Weights of a small GPT-style language model, trained from scratch on English Wikipedia.
Training: a variant of SOAP for these matrices, 83M tokens.
Each number is 50 + 15 x the weight over its row's rms, rounded and kept within 0 to 99. Layers, rows and columns count from 0. The size before them is the row's rms in percent of the matrix's.

# layer 2 MLP gate, 192x64, rms 0.255, rows 83-119, columns 0-63
094:54 29 51 77 44 19 55 31 40 28 52 43 63 53 33 42 33 78 67 50 61 34 62 54 50 89 46 52 63 72 66 32 64 37 48 48 58 53 40 60 46 52 61 34 81 44 62 51 45 50 26 64 49 57 12 71 58 41 34 65 34 55 67 45
087:66 43 41 52 65 42 49 77 23 47 55 44 60 44 65 29 40 27 68 46 30 46 50 36 53 42 30 40 71 50 66 41 57 37 22 31 68 24 62 48 52 40 50 26 55 62 45 71 70 52 40 88 30 46 45 65 14 47 55 64 30 43 55 56
107:41 36 55 40 41 49 60 54 36 47 36 67 64 57 49 58 50 44 66 30 49 33 34 46 57 66 60 37 49 46 43 52 45 39 19 50 66 12 75 77 69 28 53 58 26 31 71 68 47 71 35 55 76 52 11 52 37 57 63 44 55 75 46 61
102:63 52 57 69 31 38 54 62 34 39 66 16 25 48 70 66 52 56 43 37 57 91 45 64 47 33 62 39 64 33 52 53 31 56 54 44 49 47 59 24 43 42 42 56 65 54 48 49 60 21 41 66 12 45 83 64 60 52 39 49 58 41 64 74
096:73 43 54 49 20 50 55 62 57 60 55 28 44 70 71 20 74 25 47 31 34 31 47 50 47 68 46 50 62 64 55 66 23 50 33 52 41 43 53 43 90 58 48 13 59 35 53 78 46 56 60 63 54 30 50 48 64 46 42 64 63 62 47 34
078:33 59 40 27 49 66 38 64 66 29 64 67 22 59 35 65 75 24 43 70 63 32 65 59 40 57 85 49 57 46 45 63 68 68 49 46 68 22 60 55 48 70 51 42 63 53 49 48 46 29 60 65 53 38 35 62 83 71 47 45 57 61 38 30
087:34 31 74 67 62 41 38 47 64 65 38 52 28 63 37 70 39 42 71 52 37 59 44 35 52 39 46 48 46 57 51 54 34 32 25 49 02 59 50 27 79 28 33 66 49 77 36 49 48 62 64 61 30 21 36 55 38 41 45 48 53 35 43 48
084:54 45 83 35 64 39 46 55 68 39 54 20 60 41 34 37 51 50 16 62 45 53 56 56 62 46 41 35 60 23 71 35 42 69 75 64 51 73 55 63 26 40 48 67 55 43 43 49 38 73 68 61 32 57 61 33 74 27 43 49 45 40 61 80
100:71 48 63 63 33 29 47 48 24 66 43 26 40 53 57 24 54 49 56 30 55 56 50 65 50 73 52 79 66 66 46 40 56 50 43 58 29 44 64 74 42 48 51 44 37 20 78 24 41 48 72 70 56 62 55 36 80 65 67 61 63 43 25 57
082:84 30 16 47 57 53 39 57 55 37 49 51 40 54 45 32 57 59 42 56 83 41 56 33 75 56 46 51 47 86 43 49 54 65 27 46 51 42 66 61 41 43 46 43 76 31 43 49 49 09 35 59 37 48 38 62 62 67 54 39 17 66 59 35
103:58 60 43 52 35 48 19 42 63 32 61 55 58 52 73 64 60 26 41 35 51 44 54 33 49 73 92 31 55 54 58 35 55 14 32 38 81 53 52 54 35 50 41 55 48 25 46 83 46 58 32 54 40 63 64 61 44 45 66 61 52 59 40 22
112:40 54 48 32 32 66 48 66 35 55 58 46 56 46 64 47 62 25 46 48 43 81 57 88 68 64 65 54 39 37 52 54 39 54 19 30 52 59 29 43 63 25 68 38 62 74 64 26 44 22 53 16 48 43 33 53 39 40 39 71 40 43 61 53
092:56 50 59 55 46 72 48 82 67 66 50 36 29 53 64 33 36 38 40 53 43 58 48 42 67 53 73 44 70 55 55 71 78 53 43 25 45 41 62 43 59 49 70 27 70 19 35 41 42 34 57 35 26 12 74 60 53 49 45 53 34 68 37 41
105:62 11 65 58 48 58 32 60 47 48 52 61 56 70 49 65 68 51 79 57 55 73 50 25 55 62 60 65 28 50 54 52 90 47 38 56 75 59 51 49 74 52 63 57 73 58 55 58 22 55 54 35 48 78 53 48 24 25 62 37 56 56 40 62
105:58 39 29 39 69 40 48 61 41 33 58 59 85 48 25 59 25 32 43 58 58 45 53 64 25 45 34 48 47 39 53 42 44 37 45 44 36 30 56 30 29 46 76 37 35 31 20 47 54 32 54 44 54 41 49 39 34 30 36 41 52 43 74 06
112:45 57 39 45 43 47 21 59 87 52 55 48 43 61 50 65 51 33 52 36 36 31 26 45 65 46 49 49 51 45 25 76 63 60 37 27 67 36 20 11 77 47 42 34 62 34 52 45 67 63 37 62 66 46 37 72 37 52 26 65 62 54 51 58
095:63 59 55 32 45 23 65 40 51 24 70 49 31 46 95 56 43 47 18 49 56 57 31 41 67 32 43 44 53 62 44 25 38 30 50 27 57 53 56 53 21 46 53 43 33 46 47 45 52 40 56 47 16 34 38 61 79 53 55 57 58 28 69 46
086:26 44 39 42 58 34 46 35 62 42 70 52 52 58 57 48 71 45 25 69 37 60 36 43 39 58 25 41 61 33 41 65 59 45 43 30 55 45 58 74 86 93 25 82 40 61 27 58 38 58 64 57 56 55 65 45 69 34 60 66 51 51 60 50
092:36 52 67 71 44 45 41 38 51 71 41 23 23 51 41 63 34 34 42 60 63 37 57 74 34 52 52 50 19 30 47 59 67 41 37 64 40 66 38 63 30 73 37 20 12 49 53 37 38 77 42 68 60 66 49 53 34 67 43 53 33 52 51 45
106:67 39 36 55 78 59 37 28 47 21 41 55 75 43 51 46 42 62 44 64 38 23 41 27 50 67 55 40 31 67 59 47 53 22 52 49 46 66 38 30 46 64 47 54 52 62 13 74 50 68 56 54 79 60 26 33 41 42 72 44 35 34 63 38
097:47 59 57 60 31 59 55 12 47 62 15 56 25 48 54 50 47 62 50 41 57 73 35 50 41 57 33 41 61 48 45 55 57 21 49 96 61 56 56 67 59 47 80 57 48 33 43 29 50 52 11 29 35 38 48 40 59 37 47 36 56 61 48 62
118:60 55 48 63 26 54 60 41 40 38 22 56 45 59 45 51 63 42 43 18 58 41 41 48 60 51 57 67 78 75 72 39 55 43 25 49 52 60 46 85 34 38 61 46 65 28 61 56 50 25 26 78 29 67 32 59 49 56 61 56 56 84 63 57
089:48 66 70 26 39 44 52 51 45 32 29 48 72 33 29 65 48 41 23 56 30 72 63 27 51 47 31 41 51 46 82 37 59 72 46 47 53 71 85 47 62 59 50 64 52 67 65 27 35 37 65 45 58 32 41 61 50 44 25 43 76 67 47 52
090:30 64 43 52 39 82 41 48 66 50 65 45 23 42 46 34 83 46 61 73 71 35 45 22 73 68 46 61 54 35 57 47 51 76 48 49 68 48 38 14 46 51 32 38 63 61 77 30 43 48 33 42 51 44 46 35 31 47 50 34 49 75 54 60
094:37 38 70 61 53 67 48 35 44 64 61 11 58 37 43 62 38 69 45 66 55 64 49 59 56 48 71 79 41 61 52 61 56 41 16 55 36 54 70 49 76 43 57 57 46 41 66 38 50 29 22 32 28 66 63 65 31 54 23 36 43 42 51 75
112:47 63 61 43 79 45 53 23 52 46 48 56 57 42 56 53 38 23 67 64 54 89 65 49 66 68 54 66 47 31 33 34 62 19 60 73 56 57 28 32 28 36 41 69 39 57 26 40 63 63 50 58 41 31 35 47 40 70 62 43 74 31 46 48
096:35 44 40 39 41 58 43 56 35 44 33 36 56 63 47 65 55 35 34 49 41 45 40 64 49 47 05 56 40 53 57 67 66 43 44 36 32 49 22 46 63 80 40 78 47 48 57 61 63 40 64 74 46 42 29 61 39 10 20 73 31 51 42 46
102:70 40 58 52 60 78 51 41 76 29 77 50 31 45 46 61 31 37 43 93 71 46 71 63 86 40 65 49 27 65 48 51 65 50 47 42 57 31 59 54 45 49 45 56 64 81 34 47 36 70 44 47 35 43 38 71 43 64 40 54 64 68 55 50
108:26 47 34 55 40 39 52 46 26 24 45 64 42 73 50 37 47 38 79 62 58 58 39 59 33 71 79 55 74 53 31 48 46 48 39 67 63 52 14 65 52 64 67 21 56 34 40 80 19 60 65 50 50 72 45 65 48 61 45 40 57 54 47 44
117:33 38 50 50 47 37 10 34 53 39 37 42 36 70 52 69 81 59 50 32 58 49 43 17 56 65 54 57 58 64 75 55 60 50 40 35 62 53 35 51 74 50 27 43 39 51 76 57 53 29 33 70 46 34 45 50 45 82 53 77 40 74 46 37
103:57 41 42 55 50 52 36 52 57 28 38 57 34 48 75 73 58 53 58 53 37 53 35 34 39 38 55 85 47 83 75 46 68 32 45 25 36 50 35 53 86 66 57 57 63 39 43 56 74 42 49 50 35 81 59 35 35 71 49 35 32 29 46 37
087:78 65 44 37 56 38 59 55 47 54 49 48 61 17 38 64 41 61 48 59 37 64 58 44 46 36 33 75 58 56 17 18 47 38 69 69 55 59 56 46 32 43 64 61 61 59 60 75 59 41 16 59 44 62 42 50 79 52 29 65 21 33 39 36
094:45 42 44 50 40 44 76 60 30 64 66 57 55 46 39 42 50 69 48 64 61 41 27 42 71 42 45 42 83 26 35 49 67 33 54 37 40 44 36 20 35 21 48 42 18 31 67 30 73 50 63 31 59 44 42 25 44 44 58 62 78 36 38 54
114:52 59 30 65 70 33 50 93 44 41 78 64 62 47 59 39 60 42 57 51 35 49 85 62 75 28 49 40 68 53 49 44 39 55 72 59 38 59 70 46 19 55 38 53 28 50 45 42 61 54 60 45 54 33 47 27 61 22 60 39 62 56 27 67
082:47 60 53 47 63 29 36 63 56 76 40 33 45 57 82 48 66 46 57 49 55 78 34 52 42 37 43 70 47 26 53 36 25 48 00 46 45 25 51 60 58 40 48 57 59 41 54 72 49 57 73 44 51 46 34 24 46 66 42 33 38 27 43 37
105:24 57 37 44 42 81 28 22 53 68 22 39 49 48 71 67 43 55 74 56 58 51 55 59 61 41 78 70 60 52 43 57 47 51 28 66 54 90 49 43 48 50 74 41 49 57 58 39 44 26 71 33 62 75 54 40 48 54 56 35 33 38 36 64
104:62 48 56 41 37 33 61 60 38 41 71 29 63 59 36 45 30 41 47 49 33 37 41 80 43 66 63 49 28 43 50 54 26 25 29 77 44 43 66 46 33 62 65 48 56 46 46 58 70 35 42 54 51 65 37 69 80 54 24 89 72 41 34 52
# layer 2 MLP up, 192x64, rms 0.251, rows 83-118, columns 0-63
092:56 47 38 76 70 14 61 28 41 49 41 46 65 47 34 63 31 66 52 70 39 48 55 60 39 76 50 26 58 51 61 33 56 43 69 52 45 67 36 51 69 58 56 32 74 46 40 48 75 46 47 70 64 63 09 52 65 52 51 71 19 63 54 55
081:59 33 56 64 44 26 60 55 49 29 56 38 63 44 56 48 36 60 37 43 55 83 45 59 34 88 82 23 24 47 41 51 18 35 66 49 50 51 55 51 32 29 64 56 74 54 54 49 50 29 35 61 43 58 57 46 82 57 33 52 44 35 60 28
115:73 72 66 68 34 45 46 47 46 55 63 22 46 53 59 40 45 44 30 36 53 70 50 59 56 53 44 58 68 71 60 39 47 62 70 54 43 70 29 29 32 43 25 36 55 48 59 09 36 45 75 40 33 38 76 65 80 42 35 42 62 52 41 67
099:92 51 57 63 42 39 65 51 50 38 57 60 49 59 32 33 36 42 69 62 41 56 61 52 40 35 88 43 56 36 47 63 17 56 60 37 40 35 41 55 35 57 67 22 44 27 31 56 69 32 50 50 42 55 37 79 38 40 42 83 29 58 49 42
105:38 62 54 22 52 25 58 59 50 49 38 20 64 67 42 26 56 62 76 46 55 52 64 80 29 29 64 39 41 62 26 67 57 52 47 32 29 54 63 55 69 79 53 40 34 25 61 77 57 49 43 71 32 51 69 37 42 45 63 62 53 62 55 44
081:54 55 40 46 41 62 37 33 59 46 61 53 32 52 40 65 52 45 53 64 34 70 68 74 25 46 81 73 77 62 52 54 84 56 59 55 47 47 56 55 58 64 67 72 50 57 48 35 59 32 57 55 49 63 37 40 94 59 46 37 81 57 20 65
085:39 56 55 27 55 31 45 34 39 60 47 35 47 44 50 55 46 53 56 60 33 65 65 27 13 30 52 44 70 56 52 35 71 61 65 85 52 67 28 54 41 84 68 58 54 51 65 70 62 67 62 61 61 39 69 47 50 69 51 24 73 35 29 52
078:67 64 91 40 56 60 19 44 55 29 49 35 53 51 35 34 66 43 22 44 55 28 45 53 67 45 45 49 63 28 69 32 34 72 64 60 48 74 52 53 32 36 17 59 57 36 55 39 32 64 55 64 49 54 40 33 72 33 39 54 38 33 57 64
094:12 67 45 19 38 61 44 36 63 34 60 56 61 37 44 50 57 61 46 51 30 28 48 27 50 44 48 38 57 36 63 57 53 65 59 40 64 58 32 34 68 52 47 55 40 64 25 73 59 26 26 17 60 60 46 64 30 42 36 39 21 60 70 51
090:76 59 67 53 50 65 64 81 40 65 64 46 61 48 35 27 56 53 61 58 36 31 38 71 53 23 55 37 57 27 40 66 65 50 45 63 55 42 57 50 36 23 40 43 50 68 66 40 54 88 45 48 52 50 51 30 18 15 64 68 66 57 47 41
097:45 62 43 62 39 37 62 55 68 57 41 41 42 41 85 50 48 45 34 73 53 82 51 63 31 54 74 51 30 52 61 59 61 38 46 53 68 54 57 49 51 52 33 53 18 53 26 49 26 59 64 51 48 42 82 44 45 54 96 66 47 34 64 24
105:58 72 51 50 56 42 55 47 35 62 58 61 94 58 48 61 44 59 69 66 39 50 86 67 37 35 56 56 53 58 68 47 28 54 66 61 72 48 44 46 51 52 44 32 57 69 60 73 56 36 20 45 48 32 40 35 51 77 78 49 83 36 69 49
095:60 47 64 56 36 37 51 51 45 50 26 69 50 37 30 62 29 55 56 61 55 47 44 31 39 55 43 19 50 37 71 87 77 35 36 37 15 33 75 61 37 45 47 41 75 61 44 50 48 62 55 70 50 65 36 65 39 51 63 65 24 74 61 48
104:73 59 37 53 62 72 56 50 65 58 78 82 64 31 42 48 47 46 44 85 41 33 57 68 49 21 51 28 54 42 25 58 47 73 50 52 53 71 66 47 66 50 56 23 57 29 48 62 50 72 43 56 64 41 40 69 27 27 58 38 53 65 55 31
100:23 44 59 52 43 47 51 46 56 48 42 53 34 38 66 60 64 47 54 92 45 79 41 56 38 67 72 60 31 84 63 55 56 34 35 39 50 53 39 69 55 44 62 61 84 34 65 58 73 70 65 49 52 63 46 51 77 81 45 69 44 49 39 58
097:82 49 20 71 63 37 69 57 29 27 28 79 70 38 51 59 73 62 55 39 72 49 32 20 54 47 43 26 56 61 58 28 61 60 57 39 56 51 69 59 43 33 47 37 39 49 68 46 27 42 77 41 40 58 39 36 57 50 64 47 34 42 39 58
102:34 43 78 74 49 58 50 51 51 77 60 37 54 53 31 47 44 48 54 64 73 47 43 43 28 16 64 80 68 49 46 14 63 95 56 62 46 75 62 52 38 52 43 65 58 36 30 46 48 67 35 50 60 53 46 33 35 45 52 56 66 58 45 60
096:37 58 52 48 44 38 67 50 40 43 53 45 51 75 29 23 43 63 71 55 54 70 70 29 47 27 72 51 69 69 56 50 44 50 62 65 33 85 35 53 34 50 44 21 32 30 64 24 46 21 49 23 34 45 61 53 52 65 30 48 48 37 63 63
094:43 57 55 43 07 64 30 67 60 46 47 42 47 59 43 46 58 29 53 36 49 39 33 73 45 53 52 61 47 03 39 51 78 32 34 41 56 31 46 33 44 52 44 26 42 43 73 52 57 14 34 57 77 62 45 43 36 38 47 48 52 67 33 44
108:44 73 62 59 51 42 55 66 47 89 75 66 26 45 58 53 74 26 61 76 55 54 28 56 44 54 44 44 69 55 59 36 59 57 28 43 45 39 60 61 72 51 48 64 52 24 82 42 67 51 58 41 27 34 48 58 40 34 46 60 49 58 30 84
095:52 65 75 91 39 48 48 21 73 63 31 55 48 46 53 36 37 55 56 61 45 62 57 41 59 50 44 57 75 48 05 60 64 33 31 78 52 54 66 61 49 44 59 66 50 35 46 28 49 36 32 27 55 23 43 43 53 47 29 46 38 48 54 30
109:39 47 54 49 28 40 71 09 53 41 46 54 44 75 57 75 70 35 50 26 52 39 34 47 46 60 43 59 55 69 69 41 52 32 26 46 55 44 56 66 70 52 72 52 67 30 62 55 59 34 51 99 42 41 30 58 58 57 49 67 47 71 65 45
086:61 52 48 37 35 67 43 30 33 50 56 63 31 37 70 70 52 40 31 38 65 47 53 62 60 80 55 63 32 33 34 56 18 44 39 41 64 35 44 46 58 45 26 67 51 59 69 82 56 56 27 57 34 51 52 44 56 20 48 22 54 50 41 85
087:45 37 32 41 62 29 36 53 32 56 25 52 42 58 42 64 31 55 26 27 13 57 51 67 53 49 43 44 45 46 37 70 29 34 60 48 68 34 62 66 79 40 42 59 41 27 34 55 51 61 56 67 51 31 38 56 48 36 49 73 56 38 07 67
094:40 52 40 35 38 46 47 66 68 52 39 62 45 60 45 43 71 13 44 48 54 40 28 38 39 62 30 05 60 41 47 39 56 47 67 43 60 49 46 61 30 68 40 29 53 20 43 68 49 72 82 71 72 46 20 45 64 47 58 49 37 64 52 49
098:47 47 73 31 26 59 63 60 48 51 25 35 55 58 68 36 61 49 47 36 41 67 54 47 53 63 73 40 30 67 59 55 64 53 67 45 59 53 61 44 76 58 41 60 63 24 72 73 59 69 40 34 46 02 43 49 50 42 36 61 64 67 30 79
111:42 49 42 57 68 42 72 39 36 39 56 43 41 44 20 46 61 46 54 53 55 37 56 62 59 67 42 54 30 71 26 13 62 40 45 55 38 58 59 48 41 54 32 58 58 83 70 22 34 61 46 80 55 33 32 38 31 68 18 26 51 63 54 42
098:57 35 58 45 50 70 65 56 56 33 55 43 26 54 50 55 25 26 52 92 67 27 66 62 57 83 54 49 44 31 43 35 56 11 46 23 63 40 31 47 34 33 32 50 53 45 49 49 52 55 43 54 71 41 68 46 31 60 42 44 68 75 43 47
121:06 52 49 54 60 39 47 52 58 40 55 39 30 53 62 43 71 45 61 56 44 41 18 35 46 85 61 45 34 26 61 65 21 54 42 34 47 28 47 46 63 74 30 54 53 66 60 54 57 53 44 41 21 23 56 74 56 35 50 61 44 77 61 57
107:68 57 53 40 74 28 73 30 37 44 31 21 57 34 39 41 13 46 63 49 14 44 69 42 45 11 68 28 28 55 53 75 63 50 48 48 52 54 70 52 30 64 54 71 59 53 33 57 47 41 47 76 55 53 45 50 49 54 43 53 46 50 52 37
100:50 37 38 39 55 47 48 60 49 50 59 31 44 30 59 60 81 35 66 42 30 68 61 76 49 99 62 60 67 49 69 52 78 10 47 55 75 51 68 34 49 65 51 67 60 35 41 58 47 40 52 54 65 49 58 47 32 40 57 38 38 68 34 49
090:39 79 64 57 55 54 34 29 40 26 45 35 34 55 54 42 60 47 51 48 26 44 47 28 61 53 53 22 69 76 57 58 64 50 43 76 57 41 68 58 51 47 32 42 26 56 81 40 65 58 74 43 33 53 73 51 07 52 76 51 54 55 58 47
097:42 49 47 83 65 36 32 40 63 45 24 69 40 66 44 74 45 49 31 54 35 25 72 08 57 39 68 50 37 64 45 40 47 60 48 41 53 52 52 68 67 46 43 44 56 73 42 56 51 49 47 61 73 84 59 37 61 73 41 56 48 63 47 17
111:54 41 50 37 62 27 25 74 74 35 75 53 66 43 67 57 61 41 47 47 46 45 72 78 61 22 52 59 64 29 26 27 53 56 46 68 50 56 53 25 18 44 55 59 32 26 52 43 67 52 55 51 60 50 60 51 53 38 63 48 38 62 18 75
086:54 73 31 53 74 22 52 48 55 61 33 52 52 56 70 55 60 58 63 39 46 60 26 45 44 36 37 74 60 39 56 26 16 48 05 51 45 26 42 53 48 61 39 46 47 23 38 69 52 51 57 40 57 65 42 30 59 71 48 30 48 19 53 44
106:40 43 59 48 59 41 67 24 24 60 56 38 31 41 57 79 43 62 35 64 60 49 39 40 45 64 33 49 45 71 80 27 49 51 68 37 46 18 63 64 51 61 37 64 55 48 60 59 44 63 44 62 21 27 72 65 68 51 37 45 75 48 81 63
# layer 2 MLP down (transposed), 192x64, rms 0.22, rows 83-118, columns 0-63
102:64 53 66 57 58 52 63 49 44 50 61 44 78 41 48 44 42 19 47 46 31 46 42 56 47 47 65 65 40 69 69 75 84 21 71 56 41 75 43 30 57 47 29 49 45 47 28 50 47 51 32 45 67 55 30 26 24 34 31 56 59 87 39 47
093:60 49 73 43 63 43 64 27 34 62 51 37 80 50 24 40 28 50 52 34 69 81 55 62 75 37 47 42 41 44 40 30 40 55 55 32 35 30 24 66 32 66 56 46 50 46 71 51 54 51 54 64 52 46 32 51 67 33 01 53 38 51 55 41
108:59 53 28 62 47 54 42 34 95 33 70 36 71 47 64 56 42 46 26 39 50 54 35 22 40 65 41 71 53 38 62 34 51 58 49 55 62 77 46 22 49 51 48 61 25 48 50 20 57 54 39 58 43 46 50 45 55 44 34 65 83 24 41 71
099:60 43 45 76 46 55 36 42 42 51 51 69 68 60 39 58 08 78 71 37 28 44 51 15 22 64 59 47 53 73 47 22 44 32 33 64 22 55 56 33 48 52 46 42 41 51 50 46 51 71 64 62 65 50 48 47 55 52 56 70 42 71 25 37
106:61 23 51 36 33 74 74 57 63 37 43 42 46 10 46 30 66 35 53 53 34 71 56 38 38 45 47 42 49 39 64 36 54 39 59 20 60 51 56 71 45 63 48 40 33 70 68 26 83 43 37 47 45 49 35 56 46 48 43 44 25 20 64 36
080:63 30 61 63 49 68 74 59 49 67 64 60 46 36 12 48 80 67 45 42 35 68 66 49 29 54 63 14 64 30 84 50 62 55 43 55 62 76 77 48 56 49 38 43 54 57 62 46 47 49 69 42 46 68 58 28 52 42 29 52 51 53 28 58
096:35 59 40 53 41 49 26 62 62 56 43 66 45 29 51 59 67 49 57 36 47 29 47 73 63 39 65 49 13 71 25 56 15 43 46 24 16 31 63 37 55 48 40 47 35 44 50 60 53 71 40 60 50 47 51 30 48 41 51 43 85 48 76 33
092:51 46 32 74 58 59 65 40 47 72 57 28 51 50 51 49 54 65 42 35 56 48 43 39 35 63 54 39 25 67 33 40 48 26 33 24 40 45 45 45 42 26 52 43 23 29 81 67 60 46 63 44 69 04 34 26 49 52 34 61 42 56 33 66
105:35 58 37 21 38 57 60 52 69 59 58 75 51 43 48 65 73 46 47 66 36 56 76 39 81 15 41 46 17 49 35 59 50 37 69 49 76 40 62 62 55 43 51 67 41 61 26 62 58 70 48 46 40 35 60 59 49 18 28 60 56 64 56 63
093:71 39 44 39 56 38 48 41 46 61 37 71 38 25 41 60 36 58 51 58 63 46 80 11 86 50 35 54 47 61 29 50 66 51 46 31 52 44 52 64 59 74 78 40 60 47 41 70 77 50 17 62 37 46 54 59 82 59 65 51 58 50 50 40
094:38 43 48 61 75 58 83 67 50 69 24 58 48 21 41 63 63 60 74 53 65 40 70 61 52 51 33 38 54 53 58 62 36 56 67 46 27 77 49 21 47 32 48 76 75 63 80 53 70 50 44 26 55 57 46 60 58 45 29 38 56 53 66 50
102:64 31 52 55 53 37 46 39 51 44 47 43 52 23 08 41 64 57 63 40 68 37 34 44 41 46 59 47 80 63 42 54 55 51 57 47 53 34 50 95 34 52 49 21 41 43 05 62 39 74 46 70 49 29 74 46 42 41 58 50 53 46 50 51
098:79 56 25 84 22 51 46 61 64 56 69 41 50 58 30 49 46 48 61 45 33 46 40 57 49 16 27 21 48 53 41 41 50 54 22 52 59 46 35 72 33 41 38 54 51 65 52 61 77 53 42 38 77 43 28 69 31 48 54 59 36 64 64 69
101:48 20 68 65 28 56 26 57 46 49 60 56 30 71 44 78 39 49 44 61 44 33 34 39 55 47 42 42 40 29 28 65 47 74 58 62 71 57 41 58 51 65 45 48 73 42 80 57 20 39 65 38 41 67 53 46 50 19 62 47 74 74 41 62
101:53 57 48 53 30 43 55 58 59 57 65 64 71 35 45 61 16 46 57 63 41 53 50 43 68 48 59 46 38 09 72 65 59 50 44 96 23 45 71 44 42 52 63 48 50 56 40 72 32 30 60 47 65 40 71 40 30 26 63 54 57 60 74 57
104:49 37 32 54 16 54 44 60 49 62 57 60 68 51 61 67 47 47 39 28 25 58 35 62 34 40 54 56 62 63 56 56 25 61 21 36 66 69 66 61 58 71 29 28 50 23 50 26 53 62 51 51 75 45 23 48 33 43 60 52 19 60 41 32
101:73 53 46 22 50 63 44 60 39 71 49 22 54 31 30 42 55 58 66 48 35 67 50 68 54 25 27 35 57 51 28 82 45 46 53 70 28 37 54 69 27 54 80 31 48 43 48 53 48 55 59 67 59 51 61 50 50 53 69 64 67 77 24 37
102:52 68 49 60 60 61 56 52 50 48 57 30 48 37 34 62 29 36 47 47 48 58 47 43 33 14 54 60 45 64 66 48 39 55 44 50 26 63 53 22 32 00 51 31 37 46 32 37 67 33 79 32 22 45 61 69 58 64 45 36 48 51 53 42
096:34 66 50 78 66 60 61 53 66 74 40 62 27 50 56 51 43 48 60 33 44 46 78 33 52 61 44 67 74 70 57 32 40 30 69 55 46 71 49 45 74 48 56 52 41 71 76 56 28 68 72 24 44 59 70 74 71 47 47 74 46 37 62 43
102:60 29 72 71 15 43 42 60 52 46 61 40 37 52 30 39 17 83 39 61 36 32 58 45 39 51 44 37 30 33 55 50 57 42 72 65 68 51 78 57 51 48 47 43 69 42 61 49 54 55 50 74 52 56 43 58 67 54 85 28 45 18 48 44
098:54 56 66 40 45 47 64 31 48 82 54 59 49 55 40 48 35 68 56 46 34 47 50 69 52 61 38 50 36 77 15 38 52 41 17 73 33 62 31 60 20 56 45 54 35 49 45 38 68 47 34 44 22 30 46 58 56 38 43 46 16 66 26 37
099:57 46 58 35 29 74 52 24 64 47 61 41 41 66 67 54 68 47 36 16 36 66 25 57 58 30 61 38 58 69 64 54 41 44 59 65 54 40 19 51 31 54 41 59 69 45 45 40 71 32 64 59 71 63 65 46 28 61 54 64 54 86 74 52
099:64 39 69 22 55 47 45 45 60 94 57 47 53 51 55 73 70 63 40 44 62 38 50 34 52 66 58 78 60 58 56 42 61 54 34 63 43 39 27 27 60 72 23 55 52 36 48 47 66 56 40 73 18 19 61 64 46 45 72 39 46 55 65 40
092:47 56 52 69 46 88 50 67 49 37 65 58 47 49 59 52 65 21 37 92 47 39 46 56 53 55 37 34 69 20 60 36 52 51 32 59 48 57 41 36 52 62 38 27 26 27 70 59 55 70 24 55 44 25 44 44 61 37 69 72 44 35 40 55
094:29 45 47 63 46 56 63 45 60 13 67 45 38 52 40 47 41 55 40 64 54 30 41 74 46 50 71 37 39 49 73 13 73 37 41 47 32 24 29 49 72 45 64 35 31 50 52 36 33 75 46 27 72 34 47 63 56 45 36 47 63 58 35 72
106:27 45 45 38 73 43 61 48 39 29 64 48 45 54 39 81 16 47 65 66 59 43 63 66 43 67 39 52 68 68 66 53 85 28 67 74 66 68 36 34 59 37 48 47 34 29 58 48 57 33 36 57 38 52 79 69 48 58 42 41 53 38 70 36
110:42 50 41 77 52 46 65 60 31 44 24 46 59 72 33 64 40 35 39 48 73 18 51 74 64 52 44 41 54 65 53 44 81 56 56 66 35 53 34 26 59 61 55 71 67 84 49 27 48 45 47 68 25 47 19 28 68 58 48 47 58 52 53 47
096:62 38 43 34 51 48 33 22 46 67 69 51 56 08 65 50 43 42 50 37 58 62 28 66 41 34 16 51 44 63 39 68 49 27 60 51 41 43 35 64 56 41 32 58 53 19 55 71 66 39 47 52 27 38 45 34 35 61 19 32 48 62 46 72
111:56 24 53 85 28 44 48 68 37 50 34 56 67 63 48 50 53 62 37 54 63 38 51 43 33 57 44 20 43 69 55 54 48 32 18 41 52 36 46 43 48 65 37 42 79 34 59 50 66 29 43 48 39 32 68 44 77 25 53 28 69 26 38 29
105:70 70 65 36 64 57 35 95 36 43 62 30 53 46 16 35 47 56 29 60 42 51 58 53 47 37 49 31 62 47 41 56 36 42 32 56 64 53 51 43 27 67 67 49 68 47 33 84 39 47 64 67 70 63 49 35 56 31 43 39 48 19 55 61
107:62 52 26 53 61 53 45 80 71 32 52 27 39 24 86 28 40 52 35 47 34 64 50 81 58 76 32 53 52 39 52 49 43 54 49 40 43 51 46 41 31 66 45 38 51 55 42 51 62 36 32 70 44 39 47 49 16 81 66 33 69 55 31 55
092:52 27 35 55 41 32 59 63 61 37 47 27 66 55 72 34 64 58 46 25 47 63 97 52 50 31 36 35 60 19 66 79 38 30 39 43 26 47 47 63 64 49 36 50 50 49 28 50 45 77 57 39 57 43 36 44 50 40 46 45 35 44 30 30
103:68 32 53 43 44 55 43 48 78 50 58 57 58 20 58 54 85 46 76 38 47 57 21 19 33 36 31 59 44 28 43 49 43 40 53 63 42 47 70 63 41 52 43 61 14 23 38 52 42 72 54 54 34 28 32 73 54 50 56 38 29 47 51 53
101:54 79 44 52 38 40 87 39 45 73 71 49 48 52 57 50 60 49 59 52 58 43 68 26 34 79 67 59 37 49 71 39 72 63 42 34 44 37 68 35 31 55 36 44 48 58 31 66 68 32 47 37 56 42 61 29 56 12 49 38 60 43 77 66
084:52 45 43 33 76 42 60 40 67 47 58 77 48 46 37 39 41 24 30 31 52 46 58 36 46 24 42 26 68 46 51 67 51 51 77 32 57 49 52 59 13 49 51 36 79 81 62 39 54 35 58 57 34 46 42 58 60 64 39 46 61 87 45 68
102:70 44 56 54 41 49 32 59 41 53 50 48 51 55 36 65 39 64 46 35 52 38 50 19 40 26 67 82 55 51 58 54 14 37 50 70 54 13 07 56 55 48 41 65 62 30 40 27 62 63 62 46 33 47 69 48 49 55 67 31 28 54 41 46